Part of a small language model's weights.
Size: 9 layers, 2 heads of 64, MLP 320 SwiGLU, vocabulary 1626.
Architecture: RMSNorm before each block, rotary positions, biases, untied embeddings, attention and MLP in parallel.
Training: 128M tokens, 3913 steps.
Each number is 128 + 32 x the weight over its row's rms, rounded and kept within 0 to 255. Layers, rows and columns count from 0. Numbers have three digits each. The size before them is the row's rms in percent of the matrix's.

# gate: layer 5 MLP gate, 320x128, rms 0.234, rows 113-119, columns 0-127
# up: layer 5 MLP up, 320x128, rms 0.223, rows 113-119, columns 0-127
# down: layer 5 MLP down (transposed), 320x128, rms 0.223, rows 113-119, columns 0-127
gate113 094:116130121096071150140140138078133146142139152143077104062124106122144096189135129140159171107113045168097207104114115118155135145152182071143118109142113131120090123164112102068126113144150175121100107156142121127106178109119141156149160157182096102141163053150133182085112201134116163080108158117103132148151116106067102170206115116085128154069121099172106131122104104097158189120156
up113 095:074137065092136145134089112087134113126078113132113117142084116140104144166071175167093198085126190117124160114167139134075095119105089126155138137137121109128135069062094129140084146093112128123053174097083155135101104101120174163199054173130083146133177085144116099135101096143125126139107168137145157131114107163069130148166146160140135129141160133107115104190192098092146065113141
down113 095:150112150200087107105128135161202088115161090142105120175110125121077111136167161133124138086105174144103078063117099086189126158084043146165179158080134141134093131118123133109115136133091077127099150083149147136095079164108123132178118110153093122093121107090139153074105112129150191104123085092056116139092120183107162153163110096123171128091114130190145175125137137132158103179158
gate114 104:101077095096089111125142192134132130136104117093130088133106140172150128117152095115074116146124119061103103154075157127034124133143123160113100134144144133113155158101095075133092128113129146082085137074102125124109145099046165192119136124189091173142121213125116189102062082093173097126137167119196124153143131096113179121168127138139161128106094123168164137080135126124124151140193
up114 108:124135123103171109092112093071139135191127143130087170096164110078139148165090171165184153120172128179108126120133103093140119146159141107086124079147095156103169112141136105112141190152147162105064094107188102110105096090174158178113149124108093163088095075121156113083119066084114230183102124126071120136102157144107138092152087148129109099153125139141121198145115137110180123167127
down114 085:125122124114135156127072102103090134122170141157174104130135119064165133120113129159154137086112139149131133130174129070152087139112091121107099145109088147112106141153214152101149181121177128102153114149151156153140117185146101133113107103125235105162106016100166133093111134190099103144116133103049168113083143149194078126149163146110105166125177128160115165105105071156116119153132
gate115 103:192070128064109107129159112135127093130128133078130090111145088114142135193106132166128137080123129118182107131116147118098198049086167133162124056135107140128122115114117160131086103100175083099110130102119068126203160114114136161100223097127135101156116108098142163111137175166124119090083084163099099141077181086100108128165094147137153144131117159089144165122135147097109139055107
up115 100:139137136094113102090168117132107118132134106118135082137090088110207112116168107143154110159121106111122180109178128135149170081157171156139147149139126145235086071133163147151109166091174119085109096102074128064160119143176100138164105113088098156127110129068124087100098142161133091102157130202096102120141102152135101112123149122220115152187115155155074176162123100142150102108077
down115 103:091061090160098129100131112106120121121168140165151171113062108037127135082142160102137111108157129138201169118093206091161162156109139108090129144159087089185080151111164128178132136150115117147182160133149106168082134125136134099084086132095081134114181131128174138123125152091160102162093117124107118137097104150106128114158101174134111126214057138100117121140169192170157093128138
gate116 096:107169149149098080190109113139116135127129154149137126157153108091128114113084116160175151137121180138174153162184120116135082079121052126110122147133091083164150128151118105101095113135134140070107148125127139191119138120075078187087057146125119222152144088115087156071096073140114140148113093124110164117129117073083135129091180056093133127071149108104118176152127121167071112124087
up116 095:102068139142117095116120077087061138062135118147146056106042116149127097114154164158123144122093109126135120143151112064115128135118076154117205106120079097213162169127127143158126103127103122151125186106099066143206114153192140131123105118143131146140145088026110074137159123151178108120171129121164156119105132154094121169127132149080154130141138102116117128150094155090150142131103
down116 107:142106128092187107142089186122172110151129158122151159150098175081121138127093156123084123122095128144154113109127106131138122100104108089108187063154135135166143074033137143149192114199068172117155120100106144101164153106155104143164085151128098115137151095074128090134103139131190114174112083140138151086179177188124116121157073116167120145106180086063099122124123096160135125191122
gate117 093:148074127185089110065076085131099129169127146108139053110131149125132144140103135165142155156079085099122180145103152074151157174151107167168173130173068148176099129088107143131086146096086118058108122131078187127128082131139080131115127104096138123136099110055170114158093177089131133171104123147159085113118134133083168153108131080128154168100131133144142146144154169164104135053078
up117 093:144126146095160129118150088108167088098138125103150132150134113114116075172122046146164082132171102128103112125081163172135169083138172121155169142144179131130136143130122164087101152121116176117148097120052144147145116207091098124080113159042173137160128177124148157105086141146131187127101110080119119106087142160121100150131143094110067149145104093099035124172165108101074123096178
down117 093:117152175123069107086107157089046119161144162147147170066159158131128124060096097170112108200134115131185171124093049123125149110166152067131146046160165113148155103108081142141149150122142076103142110090153123102122133090142147134143114074117140149154132171158128092141171106171109140154110154062163150143131091145119143172087126166115167174121113127158057107135115121127138174081147
gate118 105:131097109113092082146116133158112179157117089080097157137158122161110126143096111152093175154073123110062182126172136119112174145115168175126171213080113178086138129109129116160149176130109079107137095094177124136125117081121148112124122111078197170113111154165143171121124142138138096111144156142119106185120120202113042097086136122158109099110103109164145114171090171167084064097143
up118 103:186128154089189103106082088112139197086148075128171156146143092093091162130118207132170100167135151099121111146147151077156210176141132120128109105164107075106104115156115132114154096100133125108098116130130087166120126140124098121146156172149071157112091097123192165180106105109109133154086090133152159114109105188141099157126189137142137143127110178115087128116163160134027131172097
down118 107:126133129116057111077114130112155138153121114122172139089130136116117135115154085194121141140133185086157108128166122127040183183151156144135117143126121085108147141069035141120152165162135100112123187128162096165134134115135122140124126130186140083116115082135147160134044152166122152060163162068095118116177123171172065162128131130128046112123111101149153155148077135137089170134149
gate119 100:161115190132107138140147096102153070106098115150067129102065170174156142097099157128108063142151100132164144127115101100084136135134187084127180138082186080185126127137133100097202125163158132144157123143131162158100070101119098121094077129096157130098128166089147142118127170086153066140154094163128187104107158103129108157088214119093139150086158072111157100145154168127091132132110
up119 101:158168166121101127148089134064122121181136146105050114125080157119103142133147113088163088173127135186080065093165153141159152130105135099092093122158156148103148178188148188100160171117126125203154119092091120196132098126147105116137140155161168134101131143094107143130117146089128146112130152103149125129172138114197175145155164092064131180125085126096176085147156155141134179204118
down119 109:100109133165133147109131146148138107144077103111130125081143110062161083192152105166148116148108131033106049164070138086152121136134157159099182171112084144107148151139161127109112135093127099202123088114071146141135163178148144141178147113138179080118112137167071075102160128133131153111087162095113126140136168148109103138081101152135107145074128105149177200093124125144170138164063